Weights of a small GPT-style language model, trained from scratch on English Wikipedia.
Size: width 192, 6 heads of 32, MLP 768 tanh GELU.
Architecture: biases, tied embeddings.
Training: a variant of SOAP for these matrices, 252M tokens, 3843 steps.
Each number is 200 + 30 x the weight over its row's rms, rounded and kept within 0 to 999. Layers, rows and columns count from 0. The size before them is the row's rms in percent of the matrix's.

# down: layer 4 MLP down (transposed), 768x192, rms 0.153, rows 346-354, columns 0-191
# up: layer 4 MLP up, 768x192, rms 0.163, rows 347-354, columns 0-191
down346,104,243,197,199,198,211,251,189,191,204,194,212,195,164,210,186,163,247,187,169,200,192,190,187,177,222,178,201,210,195,212,190,241,189,157,211,204,214,199,254,209,225,201,200,206,181,210,192,207,133,143,218,232,206,207,203,174,213,264,267,170,224,173,230,189,222,158,220,252,218,239,271,219,148,184,188,200,221,238,165,176,237,213,162,189,238,119,153,164,182,184,148,148,165,265,218,195,170,206,228,227,244,229,164,254,245,184,191,255,230,208,156,232,206,170,165,234,237,188,148,184,183,149,256,177,223,214,175,172,177,166,194,179,171,224,192,240,221,188,166,187,193,179,202,160,224,230,171,208,194,220,194,204,209,157,207,163,204,212,162,202,209,191,160,203,172,171,230,212,226,243,188,193,199,222,156,199,126,214,209,249,230,166,185,237,224,156,248,188,140,222,174,199
up347,104,211,186,175,199,151,186,175,214,174,202,233,182,222,208,242,213,159,197,195,184,227,211,249,162,185,219,163,201,218,151,189,173,143,210,148,224,143,223,163,193,149,196,242,236,227,270,248,243,164,216,161,188,155,239,196,222,186,224,214,171,202,195,183,235,231,200,236,184,230,233,176,176,238,197,200,186,183,214,199,181,145,173,254,234,219,171,224,231,178,196,239,241,211,225,223,163,256,148,250,203,192,203,235,246,186,182,175,265,224,179,230,178,224,158,171,205,156,164,202,220,213,187,177,201,157,179,205,215,227,171,256,201,263,136,206,207,154,207,182,195,200,213,232,186,203,194,208,185,193,192,153,245,204,163,268,206,187,189,187,212,185,180,184,192,248,156,156,201,212,167,241,148,198,219,183,196,149,168,162,226,205,232,144,227,218,158,180,246,209,186,171,229
down347,109,201,254,207,211,207,170,173,188,157,201,186,273,144,170,222,170,176,232,177,221,174,173,149,164,219,195,206,196,188,172,205,197,169,222,164,171,222,160,223,190,206,213,175,241,212,212,214,250,213,197,193,149,206,200,200,173,194,191,172,166,195,218,208,216,214,177,207,217,169,236,209,230,236,217,234,171,225,209,230,190,218,208,265,204,213,251,165,187,207,189,218,201,199,208,203,208,202,195,209,235,215,190,177,289,140,200,222,189,162,197,217,191,223,190,189,153,244,197,186,159,221,139,147,215,135,239,216,166,267,247,101,205,215,246,224,228,250,220,195,236,209,198,166,166,217,234,194,235,176,266,170,181,195,204,179,177,212,191,224,265,220,229,215,156,216,212,169,245,183,256,120,216,217,208,196,170,196,181,191,201,152,192,216,197,217,191,218,143,214,177,151,237
up348,104,185,163,165,283,181,200,192,232,241,226,193,157,182,217,181,228,203,161,232,232,278,209,216,197,259,173,165,209,211,206,192,197,228,237,262,174,173,211,267,149,177,208,238,216,218,172,145,166,244,225,184,187,204,199,212,211,231,207,169,252,244,214,183,174,211,159,195,204,231,182,174,149,181,222,162,202,206,211,230,216,169,179,170,191,233,219,241,171,205,204,226,194,211,252,166,218,192,205,252,147,211,204,191,226,183,149,219,158,173,218,233,190,216,236,168,172,176,191,200,206,157,162,193,135,189,191,172,185,188,136,185,177,176,220,244,224,246,194,151,199,150,163,202,185,235,213,207,217,164,142,234,222,152,164,234,194,160,181,169,166,180,193,210,182,160,198,138,248,197,198,182,185,238,179,237,204,169,220,194,168,230,192,152,149,199,167,193,207,213,177,169,231
down348,087,183,203,226,200,184,213,220,199,249,227,182,226,208,212,202,180,165,194,164,198,207,141,196,182,205,202,203,145,192,221,229,202,212,183,192,230,195,214,138,207,182,214,198,250,202,224,223,225,179,199,209,180,191,206,180,200,164,242,207,192,215,186,208,210,195,235,195,259,183,193,210,247,202,198,185,235,182,183,202,252,248,164,250,172,186,243,208,194,229,144,172,243,149,172,138,245,212,157,229,210,217,253,200,196,225,188,195,255,229,188,174,213,176,205,218,165,223,246,191,160,161,263,215,183,248,193,219,205,190,167,230,144,251,237,174,156,218,216,234,172,229,198,169,200,201,175,195,197,160,252,151,173,214,201,224,164,273,216,253,277,196,135,226,194,220,218,200,180,231,165,213,198,167,212,176,175,181,125,203,138,166,213,223,286,223,217,220,189,165,253,197,196
up349,102,184,197,188,180,195,178,181,222,254,193,219,195,220,183,193,243,205,168,152,204,191,227,204,184,219,211,181,155,196,191,235,247,262,161,231,290,179,188,229,191,172,227,181,161,172,184,206,224,235,168,200,194,206,244,137,186,225,272,216,224,210,164,222,185,160,217,167,195,236,193,181,174,182,219,212,226,205,169,155,235,186,230,247,200,207,178,146,167,147,246,236,149,243,180,162,202,216,135,243,165,203,218,221,146,190,196,199,197,224,189,224,150,219,184,154,167,168,203,200,254,200,145,212,210,266,215,206,256,212,190,254,238,130,147,173,262,224,163,204,198,211,187,153,206,172,256,191,195,181,181,192,181,215,187,236,154,153,200,212,164,203,209,178,208,220,227,212,183,215,153,164,185,180,193,193,194,165,170,226,201,194,240,206,241,174,210,173,172,219,218,183,178
down349,091,201,191,163,207,212,198,164,187,174,140,185,187,247,192,193,194,210,155,238,216,166,206,152,201,152,174,181,191,164,199,212,212,215,202,217,208,155,202,162,180,197,168,186,200,191,192,162,166,164,191,230,185,128,240,216,197,223,163,209,236,135,209,223,219,148,225,216,161,205,244,187,199,216,223,210,215,183,138,202,192,257,227,212,158,185,184,246,196,249,194,242,193,187,190,261,221,161,214,159,259,225,153,236,180,185,207,214,177,198,207,167,232,193,202,191,206,218,258,271,177,150,181,188,245,175,201,230,196,195,179,249,227,212,229,253,228,195,260,254,209,177,217,164,202,204,139,233,245,238,215,165,213,234,215,177,167,210,267,162,253,205,153,189,210,197,119,193,185,183,205,227,177,227,239,225,235,209,221,210,182,213,160,244,217,217,160,197,205,188,201,150,208
up350,095,195,177,271,229,226,211,189,247,199,208,132,220,221,229,184,186,247,205,180,203,207,234,200,261,151,221,213,220,230,227,216,224,212,170,180,220,227,197,141,144,179,268,259,191,195,237,219,221,223,224,179,138,224,221,202,176,240,234,212,229,150,209,123,164,208,190,200,180,199,190,216,223,196,215,198,142,163,152,235,193,206,187,150,272,175,228,188,231,179,205,238,154,221,201,157,177,194,270,169,263,179,182,203,147,182,177,230,213,208,220,202,165,221,197,192,146,228,248,212,228,241,165,184,184,192,203,250,238,183,224,206,211,162,223,190,208,208,185,190,189,210,187,265,231,224,178,222,218,223,229,241,187,201,170,158,229,176,226,202,207,220,182,200,163,210,160,179,211,207,245,171,229,225,220,190,208,201,247,226,239,172,183,145,156,179,223,216,211,223,233,238,194
down350,098,194,215,233,179,233,196,204,213,161,205,215,192,239,194,222,188,161,214,215,237,220,212,212,211,242,224,203,169,145,153,192,181,225,274,210,191,212,219,212,195,180,217,187,214,220,161,224,225,177,177,154,234,268,225,246,167,230,225,202,269,167,204,186,214,220,222,211,172,231,221,215,177,227,215,167,177,226,263,275,172,177,219,194,249,235,212,226,194,175,190,203,189,175,225,168,217,199,208,162,170,183,221,178,244,213,166,214,186,218,176,241,203,247,168,187,177,195,209,179,194,201,219,162,108,199,187,234,197,232,198,171,226,174,199,204,188,242,174,247,268,160,241,251,182,235,195,168,232,182,201,200,159,209,205,109,187,241,213,227,219,187,224,230,176,128,197,160,215,196,240,191,183,162,212,219,179,244,169,165,211,173,241,145,214,131,225,221,199,233,251,208,193
up351,095,208,212,233,258,188,164,189,217,173,172,128,156,206,240,239,152,201,132,281,212,173,210,150,198,211,198,233,182,165,217,185,249,171,143,191,204,236,207,179,218,224,187,227,216,225,177,213,186,196,197,195,205,249,255,165,247,219,206,204,153,195,223,195,179,122,203,210,191,176,150,209,187,207,224,243,210,180,229,186,170,222,177,199,182,174,203,188,177,191,216,234,249,152,213,161,206,185,166,194,182,229,200,257,216,162,199,172,172,212,189,236,188,161,204,199,214,133,227,200,210,189,188,196,190,194,207,195,222,148,184,223,183,186,195,177,250,184,167,232,183,271,204,206,227,225,187,213,185,208,244,137,212,131,175,199,225,185,257,160,186,242,203,211,233,219,230,153,248,193,195,173,223,172,216,216,181,188,205,179,235,213,207,204,255,152,240,219,174,186,161,177,288
down351,102,237,223,237,278,191,195,208,197,132,115,185,199,220,173,202,194,220,213,168,220,228,189,214,185,167,215,206,210,162,185,168,213,193,224,163,218,183,193,183,166,163,190,222,221,136,207,188,184,207,197,214,160,180,195,249,220,165,229,194,194,270,190,185,261,194,218,186,194,200,286,204,199,206,190,156,224,170,224,237,199,215,184,225,229,190,194,190,188,127,216,152,169,202,168,186,151,219,195,184,197,220,133,169,238,196,132,216,216,189,211,179,199,191,235,194,211,238,264,167,163,241,232,264,232,224,135,220,231,250,168,218,197,204,173,178,235,170,232,205,208,194,138,264,219,195,203,226,140,177,232,232,217,160,209,172,217,203,246,176,261,185,213,199,205,182,226,212,186,198,183,220,189,206,196,237,187,168,189,154,177,160,239,225,207,202,213,222,159,184,155,179,195
up352,096,217,172,206,203,243,182,207,183,229,166,210,245,172,148,145,175,243,189,170,175,203,209,237,233,204,157,234,181,217,207,186,93,218,166,186,246,222,199,197,211,190,156,292,195,254,203,167,186,197,192,195,228,225,207,237,205,214,198,260,229,221,232,161,214,189,146,167,214,174,171,164,154,225,173,204,184,189,221,246,181,191,178,202,193,194,200,187,195,224,231,201,215,274,163,120,162,193,188,198,200,231,162,225,197,183,162,177,156,210,188,240,205,235,187,209,184,213,195,240,216,193,181,254,221,202,187,221,230,182,165,213,163,204,206,299,259,198,198,194,162,183,197,234,201,170,164,233,216,203,205,263,194,190,180,167,223,197,147,172,190,219,220,208,206,216,200,169,223,187,212,187,185,199,222,185,161,225,190,193,199,207,174,152,176,241,266,225,210,189,116,221,194
down352,095,194,199,199,230,194,172,138,181,204,184,198,172,206,258,257,213,225,189,207,207,238,206,221,185,226,193,203,171,196,197,164,219,224,208,214,263,149,200,188,233,236,226,174,202,202,181,204,133,163,198,241,183,201,164,226,226,217,206,149,168,182,209,188,190,137,240,203,204,235,203,252,147,202,229,209,179,260,168,210,262,229,221,227,223,215,192,215,216,220,207,190,204,207,266,330,215,177,192,241,201,228,200,213,188,207,242,237,222,201,170,184,221,219,211,199,233,256,194,251,203,173,203,167,166,184,230,201,190,177,192,228,230,240,175,199,221,160,135,219,182,210,254,224,221,208,250,211,175,204,216,172,207,178,248,249,235,216,262,209,199,162,170,204,235,208,184,238,247,219,228,233,182,197,256,198,232,241,222,219,236,196,223,232,219,198,152,199,179,155,229,189,163
up353,089,219,255,205,165,182,218,249,250,243,234,267,171,160,266,167,192,186,174,187,220,211,223,206,166,191,219,196,158,130,180,221,240,182,187,176,192,203,231,194,146,211,216,194,171,223,212,210,221,179,201,213,205,219,214,147,223,241,197,160,172,228,217,150,159,229,186,203,200,189,279,220,236,176,233,158,216,170,193,240,211,187,203,199,281,204,180,200,168,211,182,170,216,211,138,208,195,197,221,184,167,211,135,204,212,184,184,194,172,181,188,186,213,193,161,173,194,103,242,201,203,218,198,194,221,198,234,176,208,193,207,163,162,228,226,167,178,266,239,199,164,196,223,178,208,179,162,171,176,177,224,204,200,184,217,143,222,237,213,224,173,188,200,219,165,198,228,233,209,179,187,137,225,146,243,219,191,209,199,223,179,189,183,268,164,195,197,261,151,157,162,197,151
down353,096,193,189,186,201,171,200,167,220,171,198,199,204,196,154,187,235,151,146,211,150,221,204,201,225,135,181,144,195,249,171,163,147,241,188,236,194,144,201,193,244,208,177,211,159,219,238,153,171,220,212,180,243,214,178,210,209,193,184,172,200,173,228,212,253,199,181,180,167,167,159,175,185,171,181,200,183,199,206,217,245,211,232,188,172,162,159,205,245,189,187,237,169,155,184,168,218,184,131,146,194,178,215,206,122,170,256,201,191,209,199,206,245,214,215,151,202,184,134,200,176,221,213,196,239,194,155,176,212,179,221,229,246,240,228,218,165,148,203,197,194,190,226,163,170,172,172,225,230,197,233,239,215,180,214,191,189,171,148,198,242,154,211,211,176,166,161,223,212,197,206,243,190,178,188,206,155,184,210,195,245,202,236,223,265,168,183,163,197,206,190,91,184
up354,107,172,176,202,175,203,169,201,187,186,215,188,201,212,197,165,189,166,235,225,175,204,223,216,222,220,201,185,202,165,163,182,241,202,208,218,155,198,200,227,185,193,217,191,215,212,213,237,243,174,144,284,194,236,186,275,167,260,195,241,163,216,247,229,211,216,235,211,196,184,215,190,215,146,215,222,217,190,201,226,192,211,195,209,213,256,273,225,241,155,197,224,236,222,217,135,179,154,236,171,196,166,159,153,160,214,177,209,201,266,172,136,214,198,208,194,264,195,159,173,160,215,239,199,237,254,223,209,218,216,178,161,164,262,201,173,240,215,218,229,178,205,216,241,208,160,189,211,218,199,180,180,175,198,158,194,201,187,217,228,184,193,145,220,165,168,196,258,196,239,185,179,165,243,211,140,187,199,179,244,272,259,187,212,208,188,151,182,157,209,234,203,185
down354,100,208,234,150,203,229,199,197,174,208,226,236,212,222,235,185,256,207,209,220,120,283,196,198,148,235,246,189,189,185,195,163,204,208,223,209,217,151,241,188,216,239,189,227,206,169,193,199,200,173,210,178,187,235,199,211,202,175,250,162,220,232,138,188,136,197,166,199,167,239,168,155,148,216,246,196,214,209,254,221,224,197,202,200,139,219,203,205,210,143,218,215,219,220,207,169,203,216,235,188,204,179,184,247,190,213,202,179,233,160,159,144,171,247,211,198,246,203,207,185,177,138,190,198,193,245,237,245,240,134,210,203,220,238,180,198,235,200,219,186,193,234,104,193,197,227,221,181,208,180,206,186,166,179,202,229,159,152,188,172,187,188,217,202,181,234,260,245,238,237,179,256,202,225,218,201,193,146,159,239,203,192,200,209,177,220,186,184,167,149,188,168,228